config.toml
num_hidden_layers = 13
hidden_size = 128
num_attention_heads = 2
num_key_value_heads = 2
head_dim = 64
intermediate_size = 320
vocab_size = 5950
hidden_act = "swiglu"
norm = "rmsnorm"
norm_place = "pre"
norm_eps = 1e-05
positions = "rope"
rope_theta = 10000.0
rope_fraction = 1.0
qk_norm = false
attn_scale = 0.125
bias = "none"
tie_word_embeddings = false
parallel_block = false
init = "trunc"
init_std_qkv = 0.0506
init_std_o = 0.0628
init_std_up = 0.0724
init_std_down = 0.0724
optimizer = "soap_variant"
learning_rate = 0.0101
weight_decay = 0.0
lr_head = 0.00822
max_grad_norm = 2.0
warmup_steps = 200
schedule = "wsd"
decay_fraction = 1.0
decay_shape = "linear"
final_lr_fraction = 0.0
batch_tokens = 65536
max_seq_len = 512
doc_mask = true
train_tokens = 140300000
max_steps = 2141
dataset = "wikipedia_en"
Each number is 128 + 32 x the weight over its row's rms, rounded and kept within 0 to 255. Layers, rows and columns count from 0. Numbers have three digits each. The size before them is the row's rms in percent of the matrix's.

# down: layer 8 MLP down (transposed), 320x128, rms 0.0722, rows 242-308, columns 64-127
# gate: layer 8 MLP gate, 320x128, rms 0.0727, rows 243-309, columns 64-127
# up: layer 8 MLP up, 320x128, rms 0.0722, rows 243-308, columns 64-127
down242 096:173091153115141044165214132152129168155100125155151099156087223116086116097140165134120132091159144154112137124100166137154149109128147138105113161192118127176044178137079140148140156120105170
gate243 098:146158111121144162158137068165074130117135140134156082134133116103173090097137116132110089129098128113112092127103126144128113111125078069120127115085123073160130146132048098144126140108068102
up243 100:144129145142164077189134128141145159077090100130127170146128103090101189079106119081169148146101062099098097106144129130148082149120073112118112091176095109161108104182134065175088192090127098
down243 101:151140134104096035145091071097125126104135174148115101136126132150118097121083038163126116095088172121147114115106117143156098135099063156142177083142180139189131132099113141086135128120153130
gate244 099:126151095129101170218138100106084113106146105112139117132105147172162169166100169160112118139041140123121089161142159176148100147113138096100212152097128137165092089147129147109121096181072136
up244 103:133092147072158122092103165177151182180133144139091114103135143121141106128123188128170090122153164160147080165111206135139116069147122132065090099131179054149110170110168157138109148113149137
down244 103:169148114134120169144174140128108144120110128142045154151140141105079109147113164129130174105145100182134161058128173100090142155162114076060092119074127146123099148180116119157042140090117060
gate245 107:078133135099105121139140116124134205144134150118135115174079155102166108150164149081091113127124095057142079088153088159129179164116138061134111073101130108076125130073144134136130088151158118
up245 101:101087081096154112112085138089081108108101153139098128159174132102085132078115133126167104072123167167136187122086141175117120133132143143083079143128152137127126114121157102131111091122166204
down245 103:112102117092157072145096132211129129125132125096090102137148078191106152130130142138154114094187120120111122100087150139132170119213075117145091110164116141108121083119107105167111173120167086
gate246 105:167089102138153114125131125165098134172161105071146158149130107081163104119164152154207133187141144164143183128150092035171120125126082118169106096100153121080113099071115144120225137129071148
up246 099:137072155133121104155096164115138101161086110139181089170156124089108115097123098127096112108095167096130178126109095106149109114157108126156123099049161134088086139132112121112195152083141137
down246 100:159090165123188122062168104140149117087167066090119132155051177137129068060146094103149114122161134114131145129168060132097166132100115120202144117183167171159109099131139091162094151135133135
gate247 104:131093138137169105144105113129116165062086150130129136153128169129139147144127144181180147074179108108118167210167140170162085080143074157144104057100135155106103054139132186144104132139137125
up247 098:092058103111143102141134101157150219128177130127112144180113098111147136134110184115162135088126131121176147119099112113140186079092098091108099140112122097131138173118145078103191097139129071
down247 102:142173150074124101138163150123160026106134111116106092069132078103094133120168088110125105138165174140073109138106162104183087072153137143123192125161078149143140206110091138164098138113175174
gate248 101:103168160161149141147130134118116100108122117197128126108114112152067124132143156124137131187129137113113111100153162125079149133111142201148159057116090185160177049145150065133161130116062106
up248 095:156131082160103167128101084089108090131125132154118135130135102054110109155137094091081102140153107160113069133155177219144142114116086076140162105111149114127164115119096119124084116071168155
down248 101:112165105124122066052153077123153129149134105124125116085131108114167127140104106157143084138097141117055110160085149196099120153075139149176145055132080182143158121086147091083129126083140160
gate249 108:112152116071125120098135208110113162106127115127123171143149101113136107141117167095160076138141109118098128165140161189139131130156094076146101096170070196062094132106139063172091105131177137
up249 102:121086110132183122112137175065146107092199139152119062119065130130074140102138103127140146089126094155088184153095158111103181191059116163093138075161091167116110111117187135132135160103123157
down249 105:097156107141115081125162140145111145140142138116139125142076126195128178161139104148102112147061078146159157140108142071142136132113143152096123155180172203135098116123106159075148120152162135
gate250 094:104159133117127097107082163194135119187101129130167134133141080045197142105180082095132172113144145081100121127116150182122112123092092147105135136119110080133111195209113161123111095099154148
up250 095:161124107115139136071174141157140087149059169147185081156121158058164142081100137125142127096115121139152102110124060092177099168130146110117076081059116141099100117117105149067113072111097166
down250 092:121142153148097123129140134125099191107097097117094130122116138144118108083127090152176114129144094136137128143120169102128149146144176117113155199174171168135154117079123080199158129149126132
gate251 098:072143064112155176115123125139096157183163181165125124128074139124187145109127156167104107118130139128122164117171188080183135113094060141080096149135148180165133108106107210175140083169097146
up251 099:138172149083126142183112100086167126108113127113098122088123134081111067063120168157155119135110074172085136142124096134102126131132110076153149154110181168127149138181139046133085085086148070
down251 102:162118138125099117074077111106114156096146129169112135183166126115141123119157131161070136145116083201103137138140114098104147143133150113185134160092141151106113051127115131176117156163118106
gate252 105:058148106098133155089073141082106144175171155116159113129095149125066121139159152129135148178220119135193106127138117144071151145087095171160143153110099199146118154081130150170132087122103109
up252 103:097148129138166141079093077117113114192179110156132089175108141167155143129161153076114106131144111118142126174140072136104096126134135135057102152181147148121128144135146096129127060173108113
down252 100:081165100181101197196174144131152129091100074169146080098157135122139106100130064168175124173102107153179150134132161142114151082113133117095097101128083120158151126188115110159147135079115180
gate253 105:088105079149187138131218163136107068137172125111130137141164143121109164147110151129104191126215060099088099095100166097138133143140080166175130118140161138092111109119104166158115155086080147
up253 107:140130167088084111134038058113140114119080111152110067105147121125134117150164128125192109138084106091144136107111095102145121096120097149061166117125088077042106147143180137105147101101165171
down253 101:198176171101097158096135158102124106131110197097095153104120119051230100109146132089111096132126128055094160078115124154079106137103080125117122124121121121134099149128157129092147105153133081
gate254 097:180174105161200136152115107122127124166074131110117114129119093155082082130161079151166156126167119131181129160070117141105146093132135103142162156077125090159160126129076063082140104171105078
up254 098:204122158146131109113106106119165165127122099149156055170116089129174173111133130150133106122121087119114192119191093083066122130107072137141145144086152126109085127120094123127141129147159114
down254 095:116149082207155046182048131155146096139149108114127147098122083114110190097101137161134123106182134073092111119133149145127176128184081117144202137151128166143168169156199164140151148140112128
gate255 089:138126135112117075191165083108111134188103116093101103134114111116165153119178109162149146143131119127107071174187113146143152144108167148160107157138096121166114174079053114135165149040100101
up255 089:150115151135148142125206166157162116117137093092129117105109124090174074219148093174149110204147104145069116153118152100199151182167131184099118184119138122135117121126152158100135124087189064
down255 095:125098133126097164186106121133135158140116049126168144140141137123113214166082148163137140109086102130088103171148095156105151104100116203148101163171129130157098144060055080137200130081127142
gate256 109:142134119081089100118113101136113087125143116095157112124178150071143156132176145154094148102155193098097183138123131153185135109095107133146071174133151130119087088084062140130121150111043125
up256 107:087166132124138126120114138115208140133141078108119087148134108130110115108164130127136208158112126143129118087087125190086179094164155054054109080097125153178150142121102093142180128178171174
down256 103:159133148119128111095116142123088108178086153058109163129130172084164162114087192099148121143193148152180160109176126129159114153166143106187178092141089105088121110141114115167115115114129083
gate257 099:125167191123141147137109132152099142120130108133085103100107178238162121164092148114164109141167119124132121114107100135133128119125080084182142138155188132138149105128169133129159081167104074
up257 097:107186090121184127088151111080166155109105194120116169148173090069145185124158170096107128137140148148156111227157158129120103110065138077161179144084057127130113117094129117148175160200101153
down257 098:187146136158080152137158108095111129193165149196115111171151127139076167114140145127051149093108110143111198111128173117100120155136106126167150065136095133107095110109143103124068081104106143
gate258 094:131134108129125125097103120117138122174139084147131145144093087099104146126161121132165080101173072094032185088144171122058158126165125150102150119065122127099140112151105126106112133082081138
up258 095:195163142163083194164148121077129144107155158152205113121135122082137126172144172127106098120085134124187116127151137130158124091114125104146176127154123151131083126156127094059135091152094097
down258 092:056143139076168180135147173171155132171145106131045179105155142137122156127151147125121114154143129144079143149122088090065134153141115148117092181077145101191130101133109100168122113095144084
gate259 115:150143170167192117136095067168115164103131140116107140102165140123144124132149067175117181152074133113123137117165131117092141127096134103113120178135164139151092067209161148134143065143133175
up259 107:137147125107144112157073140077163152094133133082132105136128190118097074180138136144153123097180179190132148131125127173142118118108174182166185085103126152133164129132107119090152184135141125
down259 105:200182145082093127123109143127083137080079155074178138120127112090168123090175193129101201126124125131107146135122106184130108185151167168090132064155129151171071124117147084087095193177108134
gate260 102:101150095026144145142167173075138142163174164141134119158083131114089092153117090161108118165128086068150126112144171124142138163126101142122168112125117129153139133165137170118126168153174151
up260 107:156112163063119141173176063114088056153082177139130113152146195107148149105069137145180094149086121083148125175189151135104175122049098129120106138118161070174147099142133122133179118160141099
down260 101:084092195118112173143064124200151179085159129104150180170092136133081126112128089105164086146110103116109095108175171156133115185143150155162082095123144154144165169102140094121126151112118124
gate261 106:073140129153070172091126127155136134178131098143130078090149175156151143100129150135102134094212110132136137120105161116158137134077151146138114136166142178119109130114148082178141121134148116
up261 102:096111114132150145147102118139146130159170170076146181151114118133099137114123121073088137123099116116107122076137125124154118100168107120130081186137136170123110127186077181171146182099141122
down261 101:165085147173128122058230121086107097129089118142113162135077136144138118117086132158121143125106176150144157087150111179151113145086140150108055130131100125152141163181087161116113163136161056
gate262 094:097159089104120177156086051071138211119129114116099112146098101153120179153183145192144097164142123111126144128110145128126134125093149070094158119088134125151102129145120119141080066104010092
up262 106:091101114149128078145102184140125085142118105141162175116100147091150091121102088168127151204096108074149124084129106187104110101134102155135121119145156130118111162127116090131150106105129111
down262 109:132144096137169098100129210105176071153104102077132170129127123108119131121120061123124101138109137117102065115117110161152157098172152114111114114123120100153184158103159131108185175080102047
gate263 100:095141111111065132144132135118103140158070173157097127175137108113122112116082128164081152135181079119163140118161151156138187116197190075094129085119142143124148189161131130097118069123143084
up263 105:169184174117134118144140163109120035129093152129169164199130113156097117120186118077122185062152130126160131102189124141166140166123163106136074118146167094088111145127127143149181164126085162
down263 103:087088127152129136111136099140137102153130088099190155122184177140063144116166154125211191077140123175156070123129136128186178141119106118096163138071168103072119105107176085090135118085106144
gate264 100:120178134195148122137081159147077151108116128151095171141123118162150147169106122118176128086127119136120150107105109141165120112118114180147151113181157180147103160156134125124126123032131135
up264 101:112154129116112123135147178127181155115120168092142154075120130154137106174152108140115156133123130165105102135147174109106184095037111125132114148091122140148135118139137114097095139141104117
down264 103:127101141117110134108146101066128174121092152153155093135088166152117167128137158158164087115125127146116160097096184115092183091128113193146091135100182175170084100092100067116132086183138101
gate265 097:163085099120116136167151190158154200143129071127123152176120136154148138113122098198133129101085084139096152111144157051112143080183065159125127075143138147056102157108121093182148139162153150
up265 099:140191135120101115081106155107065132139137163144148084093144175162164156110105130148187159108089140159145149166153169131134126108136117106069065150140156172137143185110104170113072163183120136
down265 098:122126074159102119108114111079121161188178147129115111154142176135060157147093070111123173145160139176132103129135156122138140100128101165080105151117139157165142196106128148116126090136151143
gate266 095:178197172134154101142150158145103172136146143121085066100185130137131096113136097138109109128111133111120135134137127132220122139114154069119111068049155107127170138117107127117144151099118133
up266 096:159168169099129143109147133141130210151162156110097177154105152145088144134104095193122114128170136138134046106104146077112157113141128169123126174076099124111066097167156086152144122148139144
down266 099:113170150132152095113114146106146145170109111151110131124134186089164097201200156094155132103102094099135151162136186146146122102118087144140175091109141066108169098161185167078050100113105140
gate267 093:116085072134139142147105098144101148115153084110092157195144141077162093149165139099171108125157096146136074118088175094155182047088118172144124133193108158146147108085073111132107136127169116
up267 092:115148067132096081118116144138151135128140163126096173146164098113119162114102148061089135124132103171155101149125129150141099123154163174108096164182096100101108200070070167114109099107136093
down267 095:145101146136173149105117138125147112192126183144118138060086084148208085105130165111113156167103108108100105137114095152151079118124142088156105068090107146140147120135184110086092143080160090
gate268 097:095117138082124150194144105144093121181139055122121123133086142140121186133112142121124146117103099099093085138136104189128133132052052114106169050161129155152172137142125145120111163162130100
up268 096:063108140185164083123137176151139166177160115090117139093093106152117104121105122129132084124114113139150137143057158092166164157089174119146179158109122097125157122163138112078157131096147039
down268 098:073136191128151130110087125161097118103168155105116161155175142145088111111109084105082117150186115142070137163088102132186147172142152141130076107164114136163092169146141093147166167047133122
gate269 101:134134165138171113066087145139102128120155109142090167141092160108160066165147181129113129184126116114162093115101150163158122141101147124136105172097186104157168160137141093148112143070077076
up269 102:167130162156175079125126170126177124146165146157153126097106107113084153137029129178145166094130131125070086151117139105122142097107130140174119126113178201148127077180122111157135153094111103
down269 100:112121143120122111142176123144130155115150087047159195104103186095166068135171145147149066137177119090089088098135129150104178125122146076135169123095168104183110083109089139119115097164125163
gate270 098:133155088079147110097176121181133155123100120103128184195133135065195182143078175111146137122132119134164161122105140073109110093118138130155174130132098141098233121079083134093136117096112178
up270 099:122170128153100163068141221158133115098128163119133171186106113126125105175130107067137147148161095129085101121147100127176131124104150121216141181123096138078150129132155093127173126096176152
down270 102:106064115158124114137118154075152144181146103081134159085173145150123125070113066127176147138150095176104077165074172137190142116110164156086163137162174130139093096146166102172114135090142088
gate271 100:147134165080078176114139146116105120122209108131123126167166120103198104138110068110092148075091153158173166100101085153106142111155155136083123124099073114105159118150120101141125170106118094
up271 101:119145107144095105129178165088078061174116215128085099117130117090141098109160185153176104147109104095153120087120130150048120161137152100162219185128114118093157101162160082158090105111103160
down271 101:158172102136126069122109090128141111129182127123110144170078125060127144149128135169112130110147094104110152158094149139132111093065130085085142105118176153096122147097141151146106064139061141
gate272 096:158146128137127136124128134123072133149132136135047105097091109106103132114136165070191174068108155095126091173082123136144109129115122158102169137125129096139101099155115072112099076065125170
up272 099:127009107096149094109120138119099128112156123095167088064156143124089130140124062119119083163100166072108126161123141164139103136130110100082083112158131120156112202098095102117099109103119137
down272 097:047116143104105123149111108160188105137131086134169125129137161159137130129137162161127158135125085173171143119030114121158207097134158174134152141100153080152073201090173146114167118145111086
gate273 099:128127141091180099141105153100113101122120133146139127124127147112152159177153177145155107150148137113051160110159101109069128147097108100158152058191131100087187124067084161170140158099102090
up273 097:199149108104065098042117126152108080164129085117172110135115111132173132105178175114148145084129150134116118136146116138113153122120158127143101148160141152159061193130130109157114140129139111
down273 102:136148163132149196100132101175162172148064166164154114155095106142140169087130108154132122093115101144163053161134087176128145102139153114118152147188159165113109159090140101137084106110199147
gate274 094:108157126187130122159090154126127130093125095139169183113112082143158082215134167096161128071129074169105149145075157154173152119117056139078132128108117129039156143122121094105138109124145117
up274 094:125078162142099136132107075080142125110088168137167145086156144103138196166103088130137084116152078103093079124107102164076147121119193076102114191113161094071072161144145189110063120127114169
down274 093:090102120084129138150117154155109139162105104118132161152152088125126148045132161133151126143170144156116156128121114120123085036108057204146135071159112182203136168088101091117160111092176165
gate275 097:103089093181090096075110092102109190139110105155152113112090087134096144123123135179124176084115126070162091098145102189089162087136187124116118066146162174114126162095048086163107120106107145
up275 093:126147200140123152119179189201107185101167145127175117151084079124118125155155093114121146154164143184135182138125093131155102059158139141136120115064134133155059155127128110137145096163091128
down275 097:178155193108082118187085108110125161148181124141126152043134151173154172130118108123104135160104139150088121144157160107163158187163134128158146128080137154150165129105092149175176193178146109
gate276 105:119127155172170150119150111141131191094098131123173114103126122105104158148117099153165133137168176098097186112123199091155191122157142124095175087124108130105153077112047158145146156130061051
up276 103:132160067132092124077150088157115145140102120093138105150107143106085143074138119143086190099110128072126121119161085178149125152132174065104127093072103119127079112128097193120154125123089124
down276 102:133108147073132095113116092075182153116122149155092107122102093116151158102136076163110130100180129130088147153179151120145103094206190096129122108155078154136119136067133111121172067129077064
gate277 112:126137105074107127109108196066117123151064123122147150103085135104126177140115135145113171136099127107097103173150121048100158178109165174166221078143104070125124131138125125092064167145091147
up277 106:136135139161121124103092148178141202077096126107119148054134150126138164108117172171146095125095162153121167133070199113108146114124133087145090109156170192120118181128165118205187092125134094
down277 107:090106124090091116119155204125145222073109111162131118140074160108148142174093137146124117121106105133087143102093149097098134141095172075092179134139126081132104158149145109119144153155143160
gate278 083:125136141181142134139086120122073093122131074123154172101171071115107144212169095160146094077117182152147137108169143131128128111145103147082120131153088106144151121122136052158098158090135115
up278 098:133178113135151143069147138158133184133149136159187154104149055138145137108125069094128089115077194168136129118210112112065097059142144088067078143095106085144084113134160092080131092086181114
down278 090:091133112185105112133036120090125101091128123164108161126177139137078147124155069165086141148150128109068123062148149090142130137134112119145092170136103131087153093149110107138136148103141104
gate279 099:126193179108161175172129106124092128143127082168109129134138206186127091150200143167133179212102151107108146087184157138068184133139116079154136145096142129147115142085090147074133133096163139
up279 096:118133110110116119167117166155099155123113169103182080135123131134133138116180067128179147106174119174088141117106171161161089096146081113111133081116168098097110103071199190089140159079165088
down279 101:089079109134097167143224116150159096154146123012144181170110113081110098157201128088117125153109156148121092061085179169167068130124186150111137134110139136148129134103124151111122115052118120
gate280 097:106136089088095122132185197150109151106088183168099132167148175103120098110112090134140164117138103119065114158164127091088092100118074129139137142106182102147134094107090151132177081163147137
up280 097:073131108111149167139154165135126158091118156112111158118109125177118114136157135100125133136111151188142098137128109117147070130145138095114079135090000079148136116079119118113184147183145169
down280 102:105165106154181105157105120111091115196139168131179135166187165110179144154101151136114138114087150137165202103125135161138142120111113106113122093118125158130113143111125113162109193117146096
gate281 103:154134105138137152080095109108119125166194090094182118156103183069196145146092177144137150103178180167136180056039090152121131163183114094140107131142087122185068143156138154132116133139087087
up281 099:146101136131136097080129080149135104165113177152200060121146109088109150138131147124092074123173098114158082087087156174099156162071216124159152195129131140150122166132145128097092152179126106
down281 101:112075096094076080091157113151118100076123081147151142087059129098085128097146129115151123119135150142114084126155079091165144110145116190086154160113195193114150149110116154096102115088095108
gate282 091:100126115226144156077080172119132133113165171071154132108068102121065116102115154093101185123118124164161122165114138134081077132110122152121101117098157079147146089107125177154118120115151161
up282 095:128189082118126127130102121147153110109112131014146105118161172097158071092176092173170170147177119092101137167141134128072052113158175116215164114137165169130080105155099152106132150141125100
down282 101:119145162129102159155113152126132210142097202194096174139120137147172187126116129095103137070100092078152126129099117144114179098121155085136185136139131114139117121093132149151141078121170145
gate283 109:136106158136145130105146158150062165092206061162151161127123072132116138124080119094118151180131070106072116110109119136065094091140164115196138123073113113119194097055119136178156088108162141
up283 103:131152153179118166093137156102134153116193179104087140115140138104095123140165122075112143143150091125239143105133110129144139135128168189154136137136145172105126178068174147103096197179089111
down283 110:215068084069144131117101122144148151066193145133119129108107118115163153107141089143097135204156120114088093150124039153146137117156122110116128096133119176098144115079176106069070138075102145
gate284 097:147144156166099171092087088155103166097134188100122153114153091153157162158119080127088056155111167119171087168164109114112111124125104136096103177079155157152108086096169158158198128098116082
up284 101:083176097155069182066129167119143121111135092145157088106162161113141094147146125132153131083115133129079136157146157124125126173116046134143057103100159191168177129137105176122092141139154098
down284 106:059163136112174132125156091098078177105122089138150132111142118131112085185112143100080122104128082066061195110108180170187088086175082108151101086080083111203094156103114152122068156140164187
gate285 099:132161110149173117125120107115139143126140102121187135178084098100174161137095097132108109136122096100081146123075135109167135139204091149155117133077207128080154124112119116168132135201079103
up285 099:145165175085127079166107114124178142120108071114052087130083112076142140172118154104132130107111188182122141151128152112153128122138159138169155185150182092122150125116091120130169116164133126
down285 096:085107139106135109117162121135153198167112111144129135148124107139170125135121083101184164155146078107066063079200131107155116203090115107139155101060137159175138144088138109146115164166147143
gate286 104:124141057146091142146095155162108085129096181136134165130144064174159101149128106121093159096145128147087204161160156095102204156132161180105210128121147052127135087128148142145133121154151126
up286 106:154150161100141125119115184142098096210100099154164107077099059136110141120077132116192124133123157166109142123201146143097107138183130176181156076177152126210127126126099109129091126174128106
down286 104:141098103128083194107084128125138146148157186144109106122123124089115133143127079118083125129139106204129087089100092094184145127119149106112160172137157098171140082148166127131173129104133115
gate287 096:140167171106105161138128084128116149155130117167068163168105120162133102150096066116109182153172167140141137180136109040151145076078179113148122148073134199121150062136130083111143104134149069
up287 094:103089074135144121121153165054119164140133131123124091201137122155147150045094143141096140087121134140091114102105137111097101104087077131135110117151064103094162089151119127208168079119166136
down287 103:156069135171153088128129174118114106086155104132139163073086171080175134118166167153199122148124119078094125111134138091099078081146042091138140090125124133080208136156134165114157115117142125
gate288 103:163080158073144121150132088098109126120162115159088141074114158110120203124080181172167100142157108110106138177071124203106179188158112090078161104132141089153102103097104166137146158121106100
up288 097:126178130099119107118180128124148154125134095091222164130134141092186090141191104121069163083099141166139156148148109119155079099130158151200109094103101226130154109147134111088126139128137156
down288 102:094084107085156098168111197078104116123102068139126159131166124105089124138170123091146118118136125113108144112067179053090077119185160070148181125137129130117161110108143085129111102107119082
gate289 103:135151138100061122141111121116176132100063162154136062079165145161161137113114153148158140134131160125152096068063150133131134166160162124099074147155122073171127090117131174170133137197178094
up289 095:118162206094146179168112136162143119105091172161107058119139118111086171140098068171117087155181164120069156094124138129170193164069141138152121119136155145170161103130149117125117139116165143
down289 095:102195134128093079162140074107126155147107145174183137112156146175167167103160126115125155102142090145139112164154141106141114144137088128130071120149114067174108142123103134162082101140155074
gate290 107:142156076149176138118224159128171105113146141134186144145155121105191111173109084161123142119126080142085099112096110144116148141079086143116119149141142161134150162157111120113144105159075141
up290 103:111192091139128115173145127086084095101119139137123082142134111098109115106161138177097115160161143090074130109077124171133073098085181084116172104177095097207160178147138176130130148125152157
down290 104:160122135177091156201126071119114118112104133151071133166140153157132110182091131136136102143128173071123201118109147130066091111129152115074135156108125159137112127163125176094096147133130120
gate291 099:128107083152142209122026120106176157105096112076103148140137122207128124142138182145110114139104103127141160155118218073191093115084129143161134145165134118158139156215143108130193136110139108
up291 105:152130149183148106150096163161145133136090125085121087136137129130142102141095139040085106163151139143150056087129135127106126164091141118111137080110105095091113171124105121108126178151195142
down291 095:143121147123140126153126135133108053112131126123154110127122094131117077134128109095145090204072137131133046135132170170149156122149112121117148128098107105117105106122129059178086115118109128
gate292 098:110133131184095156091082176132142165100129141094132162150110147141164122145171095123148179122065147146109121068121194087188131144107118162132145177180097168086121091090165084130191088133114157
up292 096:090094163122097096091146144144150175099156191197163082143145137147106149181112126108107154123099080103149119148156081148057174067101135146129146114140093067125148121131122068106101170172112130
down292 097:125179107089131086158155122169120148127138119142081081136067107120078119087062156126039158126202125191130108132101079120144119197088185114101120056098125150151136078107145142144095176139103150
gate293 110:133102144082112109114152183118078140133046152167065123133172178142174181097101154122120150135130075128118087121072149145108183192092133102178129143103126093108159133115081102141096092098146098
up293 106:105143093143129143154152161043124109092120075139168117106126102093140087178109122175148131079080137194112164135138139092202078084099130130118123136188145179143107178092143148183100080134183154
down293 104:143119115127144062129152131148136142148149168129157116185115147170167100115133116203092103123121124142080149079118183170173110141130154149123103083137145091078139089100075074096125111117135110
gate294 100:066179155140158170157107084120097115119115132126122110150107144130124142136148167139118078113134165124167080102099068137084134136169120083133178124142157151117163092206114093133159077097063128
up294 102:169107188113077206098103143166128151163170199156126124166083110118097111082114089081112145171153165147150149136105128107102179098165127108113095152105133112104118150105128169129142141107163176
down294 099:107142115110131204154124102120117114077157123158150119145173107112105108108151140163155135130135136200172116170072067111084118133103086118126066126130099113109145143141138149156116147174173164
gate295 100:172124097147058139104134124078083147141095115142132128085115114133097177156138145129188142149103138125147105143090152128141120093139177138111133112072159119100111102119143169142129100132144071
up295 104:098161066139108147154147161169155119104059150125168139085112094137095131164135163191146059101160085153170132105101141189082147170141118172112119117066142129102089107130145116128190127111141112
down295 097:157145041148112178118130146151098152141139080105125167149154132067110194067100129128184133163127196165102149134116130168099121130136080145112140138110067172212059180124142117100110125106093079
gate296 098:075133095168104154119127176171095110155084044135167100131153166155141162168100120194159139154136095140182131172125142127085137083156085109115144041124160141152140079226129117145118088111113097
up296 100:083115097122136185147179132091145073163090119151151147040051154121091130090109132109148106077147098108099139157160140115132125132112134076075145108173110187153175115129115172147145121183152093
down296 097:091108089122127184090129119118182143124036120126159126073129138125085116159060128116137068107146076155125159117089140145115083106125190151113116123145092101128132093160166104176113148166153132
gate297 110:138091108098186160091081095128162090106146153153109138073080088134197166151123190133126128124084192090126083096138187134166100165110118199130119122081133113186144199077112087109105105190167123
up297 103:146122107085185180143142103158141080157138079102106090123053181099146136155146110122125166164110108116111100062154149120184146158134100147128134086105122112160165114049120140118090157183147140
down297 104:156174096114137129102094137138192163154151125137078127143136099167098104076100155150151129082056146135163146171099180131133093118132095143114077147093191078186095176190106079171137091149140049
gate298 089:099136147133155158090160109096133083096151131122116148142099158136070148160118125084147070125118156158202160118147191135151081121114085070115105203120103108150136198092149146120174111177041145
up298 093:162122112146098151156110096167121170136124107101133151134196117073203104136116141131079129113150061135156110137186086192146096122130137062138107099177105162153159122152090164134172142193179116
down298 094:126117128116116110123116107094131116147126137142191131173101096124150096189147191094166109102153140091083130193148120119109119166145092082195184157128154110148117148191128078127185058164138127
gate299 096:066165144181095140126130102063185116096122086122117101135111098183163147154098120123136111121137148123183116117122122155119117144154135105112143132083068127099071144155068129116175141088132148
up299 094:134095115107098116070131150192191089124165102096133140156191110121112133156096116188156154084135118112152161096118130102151136138128171159113087094143099117145141131090141087157155101140111175
down299 091:097180134145148108080110173119188134100166166188156121174081116098182123154157099189097142127146052164133163102121153157129111156147157140175123118124122192139166121216098115107137137131091156
gate300 093:184148110117076139080124065144155155122183110114123167111092112131127083122082090181198117082142066101180122104150157087099123107110075137150155088136102118115168101098133172201092089131110099
up300 096:200147092132127131078103100133140110122151076113111168093067148093188086126046136185133173097129150130106104140181124095092070143118142120113133130131138176105122120154138200152142124155119133
down300 096:161167160099118127080115064161114136143133128133116147107214125166090163089133096163191113136155090152170120153123133123149147144103173143159122125187081141077166120096117090106145120161146133
gate301 107:162108114187198177151115126138077197183129142152125113148199139150159157144187073123097103147140158075073117135119143182083146095114147197083149049085105100125117132123190095096111151142126147
up301 110:125148146088096095162166094095118157103183126120176067127074180130129101133123126136145160145142110172113154092071162104106102121169154062114139190161148136091147141109130132172106061131040103
down301 110:172115096159165173130168081074154119129177147196167089124129130139166124124133148110135101118078159117134139125128159165177172141126143081073162146117169135149099126111099150150189086078138157
gate302 093:184150120175109101082092141106110177140116051143147101142084137191093119151199142122121162109123120136156110050084091188128120165105121136135135099095076069161103151117100174119133148127166112
up302 097:156165109199091138072149140147127153137108096127102073126086071138131093175104094118108159106082099152124142122126091162133175129172084142105105164121090130107109136077123096149144122095128136
down302 090:122143145146129155113087096133117156123155075113129194174122168180120188167146092163204063097112158103081115106096085164145074157139166093164137151132173096136169141127126139085094127125147145
gate303 097:143140130116126128178133074167106135111099110109168133166065063138073109124105163192094129116098164100181153130106157057121121052096139125165145070085068134139132118150118111181175155144136130
up303 099:106058133130091144079123157080139102139066130082105148143128079093118126142099190098120109125099134154129158111100058128123074120143106137162140155174124031055158115098132100075130164124145141
down303 099:107165142130158137105125158106149141178168111165133200159139085121148173076126110145125097131147165092106130076115096130096124079100136147164100145070156131124107094133136100125074058113176098
gate304 098:133154137151104114123163127085137079190096092150166138114137119118106194194155142161138126143160141151100129095104132172104195125082100063126157052123124093157098108127155077126136099079103152
up304 100:110116125122120132153029058078111147112136193107188157131074112084122134141093114147117095157163150090117118122094099130137128116106149140133150132180163106126164138127170176121167107131176086
down304 101:129152138177103153068149106168134150133110184181179125080098104131146198083088115127105125139127158076208166067121155133103118120128141100152063114120141188149156114160123130130193086111171107
gate305 117:142168113128096091126137140096088117136103058157092107102142108151144139168077104135156194129129133056096099119078175132168068148110102138118156130078080092146154136155169144149106137085130142
up305 110:186204155160113087170146152141119150128170152130117094150128163127111091173144083167092102143122177136190141105097080154138194115143102136148137127106088157150125102111086192194171133145174101
down305 116:077129117209107079152136124061134108114117095107165171161144157181135170147074127093139081072169114158164105062141115139146154138164116155137148139122141175167097143109126168140108165076194074
gate306 106:197134078099152133118175112095107197083133164135143076114151108170101183153130109116135147098139180075166122077148100194161132086126103139131170120106120078106119068082098084146134146111106104
up306 106:147156078125130196138136144129059123139199170189175148094178180129124089187078112158098128091119093114126131113161107115106109110103166147129127112113125136162107131113091159079070126133082154
down306 104:179090152152133197079140120104191180144124134171128175104134136157131119126114129094134062134101166091145121174141156165119084156136147158148179104179124105158138166097170128109173093123115148
gate307 098:155114132119174150130140143129139098146187129155169120126112153158139111086101137129113104132110145134039157131128135073088116111152084096224100151157105156108204151170132143206107083135095118
up307 091:146104112129081176133137128076129119176117131154118106140120149094038070105117149162128138155103113103106147150150134104106101099199035174087098096151149129108141198146191122165141135127148133
down307 096:115076132127089152104099051148085210157096144145159209192127149147149116147119107085120117094121124112110155124163135119155100130144057172165152067152143091098102106151196142147129101112128181
gate308 105:124144102090167153127167171185143163091154197125126176170167091063126178134157144166081122125105147126125126098081100102116130150135120139160155143138170130103137079079094176130150047089067145
up308 103:134167143121128122122133122105136110162069085086184134149130102079176123066147111131072062147148155079140116146123085122157107156154138112162074141137119141132150106153161169136122062140121132
down308 102:148140118107116141151121132136172120095130064098085126081084140108098045132088149144108112165133101100097131153110137144100175105105133180138083154075121133121111152108150137106111156113126103
gate309 100:131112128150129134113109209159097148167150152140079137193075188177141096111133148101185149146150095122148169095166117177107143147118155135092159106110118167233132120119103109157142160055104155